Weights of a small transformer language model: MLP 1024 squared ReLU, capped logits.
Each number is 50 + 15 x the weight over its row's rms, rounded and kept within 0 to 99. Layers, rows and columns count from 0. The size before them is the row's rms in percent of the matrix's.

# layer 3 MLP up, 1024x256, rms 0.114, rows 512-566, columns 192-255
096:50 40 36 34 39 53 69 35 53 73 41 60 43 51 57 30 21 62 49 52 80 58 48 53 58 48 43 51 61 45 72 41 60 34 70 39 51 84 53 24 46 29 58 59 52 48 47 38 54 44 61 50 68 52 64 72 52 35 48 63 47 43 37 55
096:17 49 59 70 16 49 48 29 40 68 49 57 47 53 43 65 31 30 54 39 80 68 44 20 43 65 24 62 50 49 52 57 57 52 56 58 46 56 38 38 43 27 59 45 53 40 46 42 41 46 37 23 72 70 47 47 52 68 59 55 64 59 66 62
102:65 70 54 39 44 49 52 42 68 67 69 69 41 52 65 43 48 69 41 54 56 57 48 39 46 57 25 60 53 55 71 73 65 37 44 36 55 41 62 62 50 42 46 35 76 35 48 55 35 69 43 54 65 68 74 61 41 56 47 76 65 18 44 41
103:39 47 27 54 39 43 38 25 06 58 57 26 45 81 50 50 48 75 38 49 34 62 20 49 52 45 56 44 46 46 48 50 39 41 77 55 39 66 68 35 70 44 31 34 48 48 58 12 24 43 68 59 55 49 00 46 66 63 69 50 62 48 49 52
091:35 44 80 55 50 50 40 58 36 52 58 78 24 36 69 64 53 27 39 39 47 59 56 46 41 28 55 47 48 73 14 43 63 52 28 46 51 65 61 30 26 59 52 55 69 69 55 69 51 50 48 26 59 44 66 48 62 47 68 21 16 56 23 36
094:40 49 60 69 26 45 80 65 64 40 49 50 20 50 56 63 62 56 67 23 55 41 51 24 43 64 25 61 49 60 80 87 65 35 78 47 43 43 36 55 46 34 46 42 15 32 51 66 72 24 37 40 46 53 47 57 13 54 38 44 52 47 56 57
090:65 46 33 70 49 46 41 55 75 49 64 59 69 52 59 59 34 39 49 45 80 91 53 52 53 66 46 63 66 52 52 53 53 46 58 37 47 56 55 53 21 49 36 58 29 41 48 14 63 71 60 49 55 45 81 24 31 33 63 40 54 24 21 46
086:44 50 28 58 19 44 33 62 54 55 42 46 73 41 46 51 53 55 43 41 51 51 67 87 60 45 33 49 57 40 70 43 40 80 24 30 79 65 50 36 23 39 61 45 17 42 27 47 66 47 39 51 50 29 43 55 46 61 51 57 40 27 56 53
101:59 58 66 48 67 42 51 84 65 73 24 35 35 55 41 66 49 35 50 83 65 63 67 61 43 40 56 76 66 65 62 55 39 46 39 19 56 34 61 29 30 46 68 28 67 53 43 65 55 15 51 43 59 44 55 55 23 26 60 35 36 63 39 21
090:58 45 31 57 56 46 32 60 66 20 67 78 14 44 40 65 43 38 51 63 28 54 50 48 67 49 57 73 61 54 69 22 44 52 44 57 47 47 65 47 39 44 45 73 40 57 52 71 67 54 52 47 60 34 35 45 32 34 49 25 49 48 63 61
092:38 33 33 37 60 56 46 56 34 56 69 43 60 55 46 38 50 43 63 68 45 67 49 53 52 56 72 89 44 56 45 46 39 42 70 46 56 53 44 45 22 28 56 86 61 71 35 31 52 61 26 44 33 51 38 50 22 61 51 80 20 32 39 46
098:75 57 39 53 58 40 77 20 37 63 70 43 39 53 57 78 69 67 67 47 40 36 60 58 72 46 46 25 58 42 40 60 66 63 56 50 55 48 51 41 46 13 15 73 60 68 10 24 34 40 55 49 50 45 61 55 28 48 48 51 11 65 47 60
096:33 64 69 52 63 62 69 76 52 51 44 39 26 53 45 16 54 31 53 44 45 68 60 20 46 57 61 86 57 50 42 13 72 55 55 43 68 32 49 55 44 35 42 32 60 67 38 75 59 59 60 45 74 39 45 49 32 45 62 88 37 73 53 21
101:50 47 53 59 24 41 42 58 38 41 54 75 23 30 39 73 44 64 44 57 54 45 43 66 42 46 43 49 54 50 53 59 40 42 39 59 23 58 44 61 55 50 58 56 54 66 36 27 56 41 39 20 58 65 26 41 63 57 37 63 15 54 36 61
104:39 56 45 55 51 39 68 67 51 51 00 47 33 63 53 44 31 55 54 70 50 37 37 64 63 29 75 50 41 31 53 65 40 68 54 43 42 42 51 59 45 60 51 47 48 54 60 28 66 49 28 55 90 32 60 61 41 43 52 49 57 43 55 51
096:41 62 56 76 45 70 28 44 50 39 52 43 49 29 36 36 38 57 38 47 44 41 81 48 65 53 66 62 38 57 37 38 23 66 45 60 55 60 40 62 45 25 66 45 45 25 86 43 83 56 21 55 36 51 68 44 55 49 44 51 48 72 56 47
096:23 43 61 55 53 68 43 39 55 30 79 69 69 53 61 58 38 74 32 37 59 55 44 59 34 47 61 57 51 47 46 82 24 51 76 41 52 52 23 50 31 51 68 68 48 68 38 29 73 27 66 39 54 42 39 25 54 43 55 47 59 76 27 59
094:60 61 43 68 68 66 54 51 63 40 74 85 54 44 51 52 32 56 60 51 54 77 42 45 46 70 27 35 41 44 66 44 44 70 46 31 71 69 49 47 17 52 12 44 46 55 48 43 65 61 67 29 63 54 24 27 51 38 47 49 61 37 38 68
101:78 35 36 53 50 68 32 48 66 24 62 77 59 43 72 37 73 39 38 59 61 60 55 53 31 55 39 33 50 58 56 48 76 42 20 37 42 50 28 62 33 59 41 55 33 46 36 20 38 73 65 49 54 50 46 49 54 48 35 33 51 40 34 18
090:38 54 65 46 43 54 48 57 53 50 47 65 61 59 46 59 09 46 57 51 57 63 60 53 39 91 71 33 39 52 12 71 32 75 24 63 84 73 47 67 61 55 41 50 50 42 44 26 55 42 55 48 25 32 39 47 53 59 34 32 64 74 57 47
091:56 83 41 50 51 70 33 46 56 36 40 51 59 38 56 63 44 70 65 68 41 43 30 63 48 67 24 46 59 28 37 75 56 37 76 60 42 48 37 56 30 32 57 63 25 27 44 55 57 85 59 58 41 57 52 44 60 80 46 34 61 45 48 33
096:78 37 86 60 59 45 35 37 41 71 70 29 42 47 55 53 66 41 40 88 53 28 24 46 64 50 48 30 48 65 53 36 42 67 50 47 27 41 77 26 37 34 37 41 63 55 46 50 27 75 27 17 51 34 64 31 38 47 47 65 51 53 69 40
117:45 47 47 53 53 45 59 51 28 49 13 60 72 38 50 56 47 30 52 50 18 20 26 40 65 59 59 48 61 42 57 65 50 77 42 42 40 52 18 49 48 36 41 60 65 58 54 75 27 51 58 41 40 57 41 54 35 36 39 31 31 51 35 60
082:49 39 48 46 73 45 42 64 47 45 73 36 39 64 63 34 38 44 43 53 31 44 54 55 30 53 64 56 59 43 09 78 53 67 43 76 26 53 45 50 56 38 39 58 65 39 50 18 57 26 67 65 41 52 53 38 37 59 44 67 77 37 51 28
101:84 58 67 48 33 36 41 62 52 63 64 76 20 48 37 48 24 60 42 62 58 21 54 47 65 43 55 58 53 79 66 53 56 42 53 58 36 46 35 57 37 40 40 45 40 66 64 84 50 40 45 26 44 43 52 52 51 54 74 25 59 46 23 01
092:66 55 52 27 19 61 32 54 67 18 65 49 43 63 43 16 46 56 61 56 58 37 61 66 09 60 66 57 50 55 27 50 69 56 47 49 65 83 42 52 81 49 36 42 37 35 34 55 30 32 62 58 56 42 63 52 38 30 44 53 40 51 62 47
095:63 47 51 42 45 40 52 44 05 34 26 64 76 37 53 55 35 86 45 51 63 63 35 54 62 56 46 43 63 65 54 41 55 47 70 47 69 49 53 55 46 38 61 39 51 50 50 67 36 58 89 47 67 47 59 24 91 23 77 46 36 39 33 42
104:53 66 64 42 36 37 49 45 71 18 63 56 30 72 62 59 36 40 46 69 43 53 49 44 52 57 29 51 49 92 53 44 51 03 27 38 76 56 59 39 56 54 43 55 58 47 47 57 45 47 25 39 81 39 45 44 47 59 30 57 59 10 62 70
142:60 52 53 78 60 46 75 56 89 59 46 39 50 25 71 57 36 55 49 35 63 65 69 56 54 45 50 40 82 78 36 82 85 58 39 73 72 40 44 63 62 31 50 46 58 36 25 47 65 59 46 38 45 57 73 38 43 53 61 52 52 72 43 48
093:41 57 53 34 38 25 65 61 49 51 38 62 20 55 42 32 45 61 68 39 62 40 32 64 42 35 49 49 57 48 68 65 43 35 59 43 44 66 70 31 57 36 31 32 47 56 87 42 63 54 18 20 51 38 59 61 46 27 37 38 80 53 61 40
105:25 60 53 38 62 36 57 37 48 50 19 29 39 65 56 78 22 43 73 53 42 38 75 56 69 45 39 33 38 52 35 39 76 39 57 42 16 70 57 49 20 80 35 58 59 54 23 37 62 44 74 25 55 60 63 48 43 35 65 70 45 47 49 55
098:40 12 57 45 27 55 31 30 48 66 39 53 50 47 43 29 47 62 36 46 43 80 29 71 81 57 55 48 30 48 72 86 40 47 54 47 48 49 54 84 54 69 36 22 49 60 34 41 68 29 46 54 49 61 40 44 61 42 56 49 78 71 99 40
100:62 34 73 31 58 52 66 38 59 41 78 38 43 45 41 76 49 17 46 77 46 54 51 61 66 47 29 66 48 34 22 89 42 53 09 45 36 49 31 46 49 43 49 74 50 60 19 46 60 33 37 40 75 49 45 31 55 54 51 35 59 66 49 49
104:33 45 63 29 36 70 40 59 29 44 22 45 38 68 44 44 55 47 59 60 38 41 59 68 55 38 57 54 57 50 57 74 43 56 56 54 34 55 53 40 62 77 26 23 50 41 63 49 57 42 38 67 52 32 67 64 45 46 52 40 39 57 63 31
099:03 34 35 55 47 50 54 67 68 48 70 60 66 37 52 49 51 75 54 33 58 45 44 41 52 60 42 25 50 55 38 64 65 48 75 26 80 84 45 52 67 44 66 65 57 75 73 29 48 42 50 50 87 46 59 41 58 60 36 43 56 43 26 58
094:49 47 45 41 52 45 42 41 61 65 70 60 53 51 49 46 65 87 65 53 58 30 63 51 46 28 38 46 73 50 54 45 42 46 48 35 41 62 50 55 68 46 44 86 65 20 49 61 49 55 68 35 64 20 43 44 41 44 37 45 56 35 26 58
104:35 61 71 60 65 76 39 55 47 29 43 52 55 30 58 37 44 59 43 62 45 48 55 54 76 38 82 55 28 33 55 72 61 36 73 51 36 54 38 74 66 57 62 50 43 37 39 57 55 54 42 84 52 49 37 41 42 60 52 56 60 39 40 56
091:65 76 51 40 33 55 43 25 49 61 32 49 37 57 35 52 44 27 37 45 61 42 45 11 39 48 68 46 69 73 60 43 41 92 59 68 56 33 56 37 55 43 39 22 53 62 25 57 59 79 67 34 45 33 18 37 81 63 52 51 50 55 63 37
095:64 41 51 57 49 49 45 71 44 26 64 43 62 47 59 55 36 63 52 54 69 47 48 42 19 61 47 50 39 47 48 45 61 58 42 45 57 82 61 54 36 66 57 53 35 59 44 32 50 50 65 30 55 59 45 40 62 61 54 78 43 57 63 65
093:64 50 52 48 24 61 36 66 56 33 66 50 24 52 25 47 53 74 57 57 75 55 29 50 25 61 42 55 45 75 68 23 33 85 47 57 72 38 48 56 53 26 49 50 35 61 44 59 61 59 72 00 60 69 54 31 18 48 64 14 53 43 24 40
088:58 34 63 53 58 65 42 37 53 22 18 48 67 44 46 43 67 77 74 43 54 50 52 48 57 36 40 52 43 63 72 68 33 45 89 47 47 50 50 33 65 47 17 54 41 53 42 76 62 76 79 36 75 92 36 59 53 28 36 52 64 40 61 71
095:20 43 64 53 56 47 54 55 59 76 72 50 31 32 53 41 54 39 56 55 50 55 64 56 44 69 34 48 22 49 55 60 53 63 51 68 50 41 51 51 59 45 45 80 47 50 51 52 71 31 31 57 55 69 49 77 40 57 51 28 85 41 33 74
096:75 82 51 45 40 38 48 37 19 31 66 72 46 49 69 66 45 75 27 39 32 56 49 80 68 47 71 62 55 74 25 74 45 82 66 61 58 55 46 44 36 45 38 46 71 58 60 31 85 65 63 47 20 48 47 59 63 15 38 52 48 51 16 77
098:07 35 57 70 49 51 51 47 67 47 64 60 64 52 58 37 39 64 33 38 42 29 46 49 31 53 24 42 34 50 72 25 30 60 60 51 40 48 34 55 74 55 23 61 56 58 91 58 31 57 67 39 68 26 32 46 43 28 53 34 54 53 70 41
102:52 64 53 18 69 64 48 57 51 56 39 52 30 41 64 34 58 61 73 68 65 55 15 44 86 40 39 28 51 23 38 54 34 54 49 75 57 27 62 55 63 73 49 59 40 61 72 62 45 56 19 56 47 62 49 36 49 39 72 64 42 74 48 63
135:21 47 58 58 48 54 89 55 49 39 26 44 39 33 33 52 66 47 54 38 35 48 51 50 54 45 39 40 45 83 53 35 28 57 59 64 38 33 33 66 40 62 48 63 92 44 48 72 51 31 69 47 36 56 14 64 72 55 37 42 48 72 62 75
102:68 65 58 51 64 70 42 51 72 52 45 63 49 67 64 58 64 56 43 36 35 66 72 60 45 62 80 21 51 19 23 35 50 46 64 56 35 40 65 40 34 40 39 21 69 36 59 33 56 80 47 41 53 27 38 41 55 34 86 34 63 34 33 55
101:60 30 50 44 47 54 64 44 60 40 33 49 45 57 42 60 35 71 54 31 74 37 52 61 51 38 61 43 75 68 58 62 60 36 24 50 36 69 42 65 47 43 56 55 62 51 50 31 47 31 43 24 60 47 63 45 54 61 87 51 52 49 55 62
094:38 56 61 50 53 33 35 45 37 49 36 52 48 41 66 52 51 49 55 46 45 55 46 57 67 82 49 28 62 49 50 27 45 58 34 56 49 38 62 59 56 39 38 65 48 57 24 53 46 63 53 59 18 69 82 36 50 64 52 55 73 27 72 52
124:32 56 52 38 44 59 46 30 56 63 50 62 33 39 60 53 26 30 53 52 57 42 45 33 67 41 87 61 33 55 36 50 50 37 81 30 70 59 44 62 32 34 45 76 58 47 63 59 53 52 62 43 57 51 33 36 77 35 34 37 40 51 50 60
093:22 39 64 52 38 44 55 64 37 71 47 38 65 56 52 60 46 38 76 71 73 58 57 37 49 64 64 46 63 58 80 55 41 50 50 68 59 40 33 25 50 66 41 38 52 39 49 48 53 32 88 33 40 40 58 49 44 48 34 59 56 47 11 69
105:48 70 65 71 34 69 49 71 34 69 53 75 62 31 54 61 35 47 24 56 60 28 61 57 65 56 41 35 42 28 42 62 44 49 98 46 46 61 65 48 25 48 57 53 63 55 34 51 60 58 68 15 51 52 52 32 47 30 50 43 56 77 53 40
088:39 76 42 48 85 53 49 59 50 42 77 50 14 55 59 38 35 69 86 47 47 45 32 49 62 78 21 42 38 68 31 26 71 29 50 53 24 38 65 68 67 38 54 64 42 49 60 16 56 22 67 44 56 51 46 25 36 59 62 33 69 28 65 36
094:43 56 45 49 41 42 37 00 72 41 63 48 67 67 75 62 59 31 56 61 71 34 32 33 47 58 45 41 57 79 39 27 26 22 69 54 49 50 72 52 82 37 61 50 43 62 46 35 64 43 65 63 42 19 53 23 76 56 64 65 22 57 46 66
102:37 44 37 51 41 34 94 90 57 40 53 19 34 68 62 40 34 73 51 65 51 51 38 56 64 49 48 20 53 77 39 70 64 49 34 52 61 63 61 23 68 39 46 55 71 42 69 36 61 30 39 43 59 44 44 52 69 59 67 53 19 61 32 66
# layer 3 MLP down (transposed), 1024x256, rms 0.105, rows 512-565, columns 192-255
093:56 65 26 42 46 59 57 53 30 24 51 53 39 44 53 74 53 38 35 61 57 36 60 46 39 63 42 52 25 78 27 22 73 64 73 45 68 66 42 55 27 58 61 54 60 40 39 55 20 33 14 60 71 59 44 39 44 73 44 70 58 18 68 57
113:67 74 60 70 33 38 44 86 40 55 49 61 32 40 43 71 62 46 00 39 39 57 37 94 36 70 57 60 48 39 41 32 41 44 63 51 48 57 50 40 54 51 63 60 57 30 65 44 58 25 34 47 31 64 55 39 43 51 59 65 52 43 58 39
110:44 35 61 71 56 63 32 62 63 56 24 49 74 44 57 59 47 45 71 58 19 81 45 52 24 48 30 42 46 44 34 60 50 45 37 64 60 73 77 44 66 36 41 71 66 75 36 37 60 48 60 44 57 64 61 45 50 34 61 25 47 58 32 39
113:52 53 51 86 67 53 68 29 45 45 75 73 34 18 39 49 66 39 59 71 46 43 63 66 32 52 40 43 74 57 48 31 58 75 42 56 38 53 37 40 59 42 61 51 43 82 35 34 20 33 27 64 68 36 33 41 45 48 23 54 71 77 66 46
070:38 47 42 40 32 17 34 54 47 35 43 42 53 54 41 32 60 52 40 79 55 44 62 49 18 63 47 67 25 24 45 50 18 46 38 60 31 49 31 57 62 33 23 49 70 49 30 57 38 30 61 67 56 51 36 50 64 37 55 69 42 49 58 62
115:28 73 58 44 58 52 56 44 24 64 24 57 57 54 42 69 53 50 54 25 66 33 44 47 69 42 32 34 50 33 70 34 42 38 27 43 55 57 54 53 55 59 27 39 67 29 47 38 46 94 45 70 74 46 45 54 72 48 41 58 27 71 55 54
119:66 74 64 50 51 44 30 47 49 48 31 57 62 08 34 50 47 49 32 31 53 49 60 55 59 61 69 48 51 62 28 29 47 20 69 71 28 64 26 54 66 70 78 80 64 37 60 34 34 49 52 49 60 19 40 64 41 80 52 49 34 37 52 43
110:31 51 62 29 56 65 48 55 59 83 47 37 68 17 75 27 53 71 54 65 42 48 90 56 50 33 81 39 58 61 37 41 56 57 47 25 36 30 37 48 67 42 73 43 52 72 49 58 35 35 76 15 33 57 55 36 67 49 69 48 48 46 80 41
104:25 47 25 49 16 58 28 42 68 38 52 60 52 49 53 70 44 43 75 49 54 77 35 19 52 41 43 55 48 51 63 46 55 36 36 56 59 46 64 55 74 38 47 48 25 28 66 45 52 66 60 52 38 23 94 59 69 45 40 32 30 27 59 44
108:27 63 57 72 31 56 36 62 40 72 40 21 17 55 52 76 47 43 69 61 48 48 36 65 75 34 18 54 44 49 46 57 59 46 22 44 37 58 60 58 44 66 68 46 51 64 18 70 36 23 74 29 51 31 19 38 46 41 41 44 47 41 59 47
109:34 33 73 58 70 54 33 46 31 57 24 58 50 23 57 52 55 47 61 41 65 32 52 53 42 61 49 15 39 32 44 45 40 44 33 60 52 63 78 52 36 88 53 31 17 73 41 66 57 43 71 57 44 46 75 69 35 56 42 49 48 14 49 36
082:44 52 67 38 31 72 53 43 50 60 65 54 71 47 46 65 26 77 59 40 38 40 67 37 57 39 55 46 32 37 39 32 38 39 59 63 41 43 48 45 46 76 42 42 74 53 26 54 59 42 48 60 53 48 43 60 47 48 31 69 50 34 44 68
139:36 53 53 43 63 62 63 29 50 58 75 64 68 60 36 57 34 31 50 53 26 98 52 37 34 82 68 52 11 30 33 40 57 39 50 40 77 38 52 53 56 56 52 53 61 48 36 67 34 63 55 54 36 33 57 61 29 62 66 63 48 61 76 43
106:36 70 39 55 83 29 57 42 30 60 57 53 67 60 42 48 29 52 58 12 39 45 26 55 56 62 54 79 66 51 86 39 63 38 81 41 78 21 62 68 46 40 27 52 51 53 40 50 54 19 77 42 40 20 40 66 37 51 31 47 77 46 34 57
098:46 48 71 36 70 18 70 59 66 34 32 63 45 48 49 43 66 38 55 45 66 40 64 44 44 53 40 39 49 19 67 57 46 25 56 54 55 16 66 72 55 60 50 53 30 34 64 38 65 76 41 39 40 53 14 61 72 45 55 41 50 46 48 61
118:66 40 35 48 65 45 77 31 74 86 80 72 44 15 46 58 54 30 47 48 50 65 40 67 54 58 60 69 34 51 48 32 63 57 48 45 40 48 24 27 67 63 20 55 36 36 56 49 73 22 50 37 51 36 65 56 55 32 45 53 41 53 38 48
105:84 55 66 27 81 73 37 57 34 67 34 54 67 48 48 42 60 45 77 78 49 30 78 37 79 39 52 38 52 52 40 64 56 79 56 60 07 44 72 32 47 74 49 47 45 41 27 52 27 56 64 39 51 63 52 46 32 44 53 49 78 31 54 71
082:71 47 64 28 71 71 64 50 65 47 20 31 49 50 45 49 46 10 44 29 54 58 30 29 59 48 53 57 43 70 37 43 43 29 32 63 20 46 67 40 35 58 47 51 45 52 55 25 63 46 47 66 58 56 42 54 59 28 60 66 56 26 61 59
103:47 70 42 65 55 61 54 62 52 65 47 39 35 51 63 61 74 43 54 57 38 39 31 57 50 46 41 62 59 45 41 32 72 45 41 67 52 46 46 31 39 56 57 77 62 81 50 46 51 41 50 52 31 68 34 25 50 43 22 57 51 54 53 60
116:56 49 70 55 40 56 57 53 60 49 56 34 55 71 68 77 60 45 41 41 43 30 62 50 16 46 48 99 51 37 49 55 50 54 42 50 51 31 30 46 58 49 29 62 51 54 75 67 47 39 67 37 65 45 51 82 16 49 33 22 43 61 23 37
102:46 56 39 53 66 34 48 57 39 63 48 27 29 51 68 38 49 49 39 43 39 51 53 42 44 35 39 53 45 44 63 27 81 59 63 49 41 69 15 17 65 60 64 31 54 41 41 68 31 57 70 42 61 29 53 75 53 61 10 38 64 37 53 37
086:52 61 58 63 50 34 40 62 50 42 42 54 53 52 88 19 29 54 63 38 56 87 69 39 37 46 45 86 31 41 48 43 59 43 46 57 73 41 48 58 48 61 55 53 48 03 49 61 27 91 68 43 57 48 42 63 64 61 41 55 65 21 45 62
011:53 65 64 31 51 58 80 25 51 13 45 66 52 64 44 76 55 63 42 37 54 32 54 48 81 55 39 55 48 75 45 57 61 55 66 54 41 55 47 62 42 87 27 51 50 36 56 87 32 50 62 18 33 46 80 33 09 47 45 76 42 94 64 95
140:44 66 59 40 65 67 51 57 52 53 61 37 45 52 55 46 83 23 42 38 54 49 78 58 52 43 75 47 30 45 67 65 60 28 61 33 47 48 43 30 34 52 55 56 40 65 43 54 56 60 53 54 39 40 96 76 50 72 56 59 18 31 79 76
111:75 65 94 43 64 74 52 45 51 43 41 44 21 62 66 51 80 27 74 52 71 37 60 45 36 47 65 72 49 23 55 44 64 60 77 45 68 55 62 66 35 42 42 62 26 40 55 37 50 14 43 51 49 43 49 49 16 60 55 29 48 49 44 48
086:77 31 64 73 23 45 53 61 49 59 51 21 59 44 71 40 42 33 52 34 58 37 37 68 44 67 19 21 52 49 59 56 39 38 51 50 47 34 62 36 42 50 24 28 40 59 54 47 80 59 49 61 46 46 57 42 32 61 37 53 54 27 67 42
094:37 53 39 39 80 52 57 56 33 36 39 35 51 49 25 48 61 47 61 64 57 56 77 41 45 36 52 61 54 77 35 56 20 46 55 41 51 46 68 45 50 53 29 62 58 72 52 57 52 60 52 43 32 52 51 71 36 48 37 33 70 51 21 47
096:32 47 47 52 41 82 89 37 49 51 51 69 47 41 51 55 36 86 39 37 42 53 44 35 60 69 80 69 64 48 43 52 51 58 28 62 59 49 44 70 71 51 85 47 39 50 41 54 22 56 64 93 62 55 48 49 28 60 65 78 32 64 36 62
016:56 36 57 61 55 43 29 46 49 64 43 47 45 68 51 48 63 47 36 38 72 51 32 60 61 77 38 70 43 53 42 34 28 69 47 62 51 77 60 32 42 16 73 48 30 34 49 57 33 41 30 22 79 54 52 41 57 40 54 44 44 62 47 42
111:73 64 49 34 33 50 49 78 21 55 55 37 42 60 54 60 68 55 61 31 20 28 56 66 66 46 47 55 58 43 65 52 60 36 45 56 73 29 57 27 48 56 55 37 45 52 53 48 39 87 54 46 51 45 53 70 39 69 27 37 42 48 49 47
075:26 41 49 65 62 51 45 57 56 22 33 46 53 66 61 64 39 48 28 34 60 18 77 51 34 50 53 35 72 50 40 59 50 50 32 29 62 76 36 39 45 39 49 64 48 52 27 59 49 63 63 49 50 53 42 72 53 57 42 54 51 46 34 72
069:30 48 68 61 37 26 32 47 65 49 56 53 44 47 17 62 76 34 50 54 30 53 64 64 55 63 52 52 34 71 49 66 36 56 28 49 26 49 71 66 71 73 41 60 56 33 52 42 41 56 43 63 44 48 47 39 48 29 69 61 52 40 65 19
107:79 41 43 74 55 49 41 64 46 66 56 56 91 49 33 74 49 60 32 45 37 36 55 27 42 65 50 34 41 63 43 49 38 36 56 30 67 45 48 42 62 53 66 65 31 48 52 90 55 37 49 47 63 32 71 57 53 64 42 37 42 49 73 55
100:33 44 56 81 57 41 37 65 29 30 47 50 58 56 34 22 29 22 59 39 35 53 55 72 58 79 52 55 21 58 50 51 54 58 40 63 46 49 79 39 47 18 35 57 67 35 68 23 75 57 64 71 49 49 60 37 49 64 53 38 75 55 72 16
098:46 19 52 73 59 70 37 56 35 44 49 43 60 67 64 67 96 55 54 42 30 73 70 65 51 61 25 30 47 61 62 40 41 24 56 55 76 55 43 56 55 41 44 55 29 33 51 46 52 48 43 53 51 63 48 71 49 35 59 54 31 41 36 40
102:34 76 19 61 50 66 62 52 32 80 68 39 51 48 50 53 44 41 46 55 46 65 60 42 64 55 23 66 40 43 51 55 42 46 66 65 40 70 70 29 53 62 43 48 36 34 67 45 41 40 34 45 39 59 63 67 73 45 70 43 51 44 77 57
080:53 42 76 51 70 47 64 76 58 54 41 63 65 73 40 46 37 46 77 71 18 34 40 33 52 53 46 35 41 62 52 48 24 71 24 64 21 55 10 39 52 35 35 59 40 27 51 48 52 60 49 59 58 62 68 71 78 40 63 92 43 44 27 40
105:59 30 42 50 28 36 56 77 50 57 82 51 37 53 43 74 54 46 16 48 35 18 62 58 48 46 42 43 53 42 53 47 39 72 57 38 49 18 68 68 37 45 76 47 52 24 41 21 56 84 49 56 41 44 38 71 75 56 52 54 59 55 42 52
090:48 17 45 60 53 55 56 42 64 41 60 53 64 60 40 35 39 53 49 31 59 51 49 59 60 37 38 77 78 58 33 42 37 63 50 60 48 59 34 27 14 50 37 38 41 47 42 78 56 46 65 54 31 31 42 35 40 26 59 59 51 45 48 47
105:45 35 39 42 17 44 51 26 47 60 37 51 54 46 40 60 40 54 42 37 39 64 55 49 56 41 27 48 68 25 36 34 76 33 75 50 63 45 44 21 78 37 36 54 66 45 66 43 56 52 52 52 56 75 72 58 68 66 59 38 46 35 50 68
120:64 52 49 59 69 62 29 63 42 46 32 44 68 61 33 50 37 34 58 57 66 40 64 43 58 48 51 45 59 70 63 50 52 67 54 43 71 34 64 47 47 67 53 51 65 40 47 57 53 65 51 39 43 35 61 56 49 57 31 81 66 37 40 52
097:43 55 61 41 60 46 34 27 32 49 49 42 41 41 34 57 31 39 67 54 52 48 54 62 50 36 54 37 34 56 54 53 70 31 24 49 39 48 25 52 55 54 28 55 34 59 41 37 62 42 45 20 38 64 45 50 57 59 63 55 45 64 75 46
099:62 55 52 51 38 40 53 57 38 44 46 51 29 14 54 50 72 61 61 60 70 49 44 29 32 44 14 51 10 64 43 63 61 30 59 33 33 66 51 41 28 60 63 66 52 64 99 54 50 64 48 44 49 34 60 52 36 34 31 71 66 46 46 49
093:38 50 35 64 66 36 44 49 41 45 26 76 48 71 69 26 31 76 55 77 65 33 41 30 48 57 69 45 48 34 60 48 39 79 50 46 37 59 60 41 47 30 79 46 73 41 67 78 33 38 41 65 37 24 23 51 20 55 41 51 64 60 38 63
090:66 46 59 46 68 52 53 28 33 75 45 68 52 51 46 60 64 55 21 44 85 46 50 58 54 37 29 66 49 66 58 44 24 31 41 46 52 27 51 40 23 36 46 43 63 45 51 78 64 81 73 62 39 61 45 56 55 36 22 57 43 20 43 55
070:78 57 72 59 33 40 35 74 60 60 57 49 42 66 74 26 44 50 61 34 35 65 47 38 61 57 69 70 59 45 62 36 48 80 53 24 47 34 38 49 58 44 39 43 59 26 55 57 46 24 75 77 38 57 50 38 93 69 65 74 67 46 38 66
123:52 72 48 63 35 52 63 80 53 66 60 47 26 53 71 45 48 37 51 40 20 54 68 35 70 76 41 52 39 46 24 41 59 30 48 47 51 54 48 40 36 36 36 00 36 68 43 42 73 34 56 62 51 31 63 44 33 52 29 74 77 34 25 52
098:41 55 78 39 51 56 77 22 40 56 31 61 47 97 24 30 40 46 49 33 43 46 47 28 49 60 41 46 49 64 28 54 52 49 66 66 51 43 33 49 33 52 78 61 34 45 71 67 60 53 47 45 51 44 41 46 51 44 65 63 69 44 53 56
108:28 38 37 62 68 30 38 58 26 38 50 53 25 46 23 57 14 39 61 76 11 50 58 48 66 33 49 49 34 93 69 41 86 17 39 61 19 74 44 28 65 65 42 61 40 48 44 50 48 62 71 44 52 44 54 67 51 52 43 59 46 62 51 59
087:68 45 43 50 54 47 30 48 62 70 35 55 58 40 80 46 20 46 44 44 50 70 69 59 50 57 59 37 48 15 50 46 36 27 62 37 73 45 51 17 44 48 48 40 38 43 46 61 49 51 42 63 63 46 64 59 43 43 32 51 62 33 50 60
117:40 75 61 47 54 32 49 61 30 61 33 47 67 42 53 58 84 36 36 55 93 76 43 34 70 64 16 16 52 35 65 36 50 39 39 71 60 42 50 50 32 60 61 48 53 24 56 45 50 77 37 46 63 61 29 63 48 58 61 49 48 59 62 68
095:40 46 63 65 48 35 94 43 44 58 65 33 44 56 46 56 48 51 35 57 56 80 70 21 67 47 25 18 63 59 36 48 20 45 63 52 60 42 70 35 46 43 50 54 67 38 47 32 28 36 51 48 37 25 53 58 43 61 32 10 57 34 50 31
098:66 40 55 51 77 52 89 29 74 59 42 37 46 28 33 50 72 46 36 57 51 74 67 28 80 79 42 52 29 66 65 44 67 58 57 41 34 34 71 35 42 44 38 48 19 58 23 68 48 45 48 41 51 41 71 53 55 47 43 68 52 94 47 42
080:32 46 57 70 44 58 44 46 68 44 45 38 42 50 47 57 79 29 72 86 70 57 82 63 27 45 48 55 37 45 38 29 23 48 28 46 52 22 29 60 39 47 52 63 63 54 47 57 36 45 81 66 49 24 40 58 27 44 51 24 44 55 83 45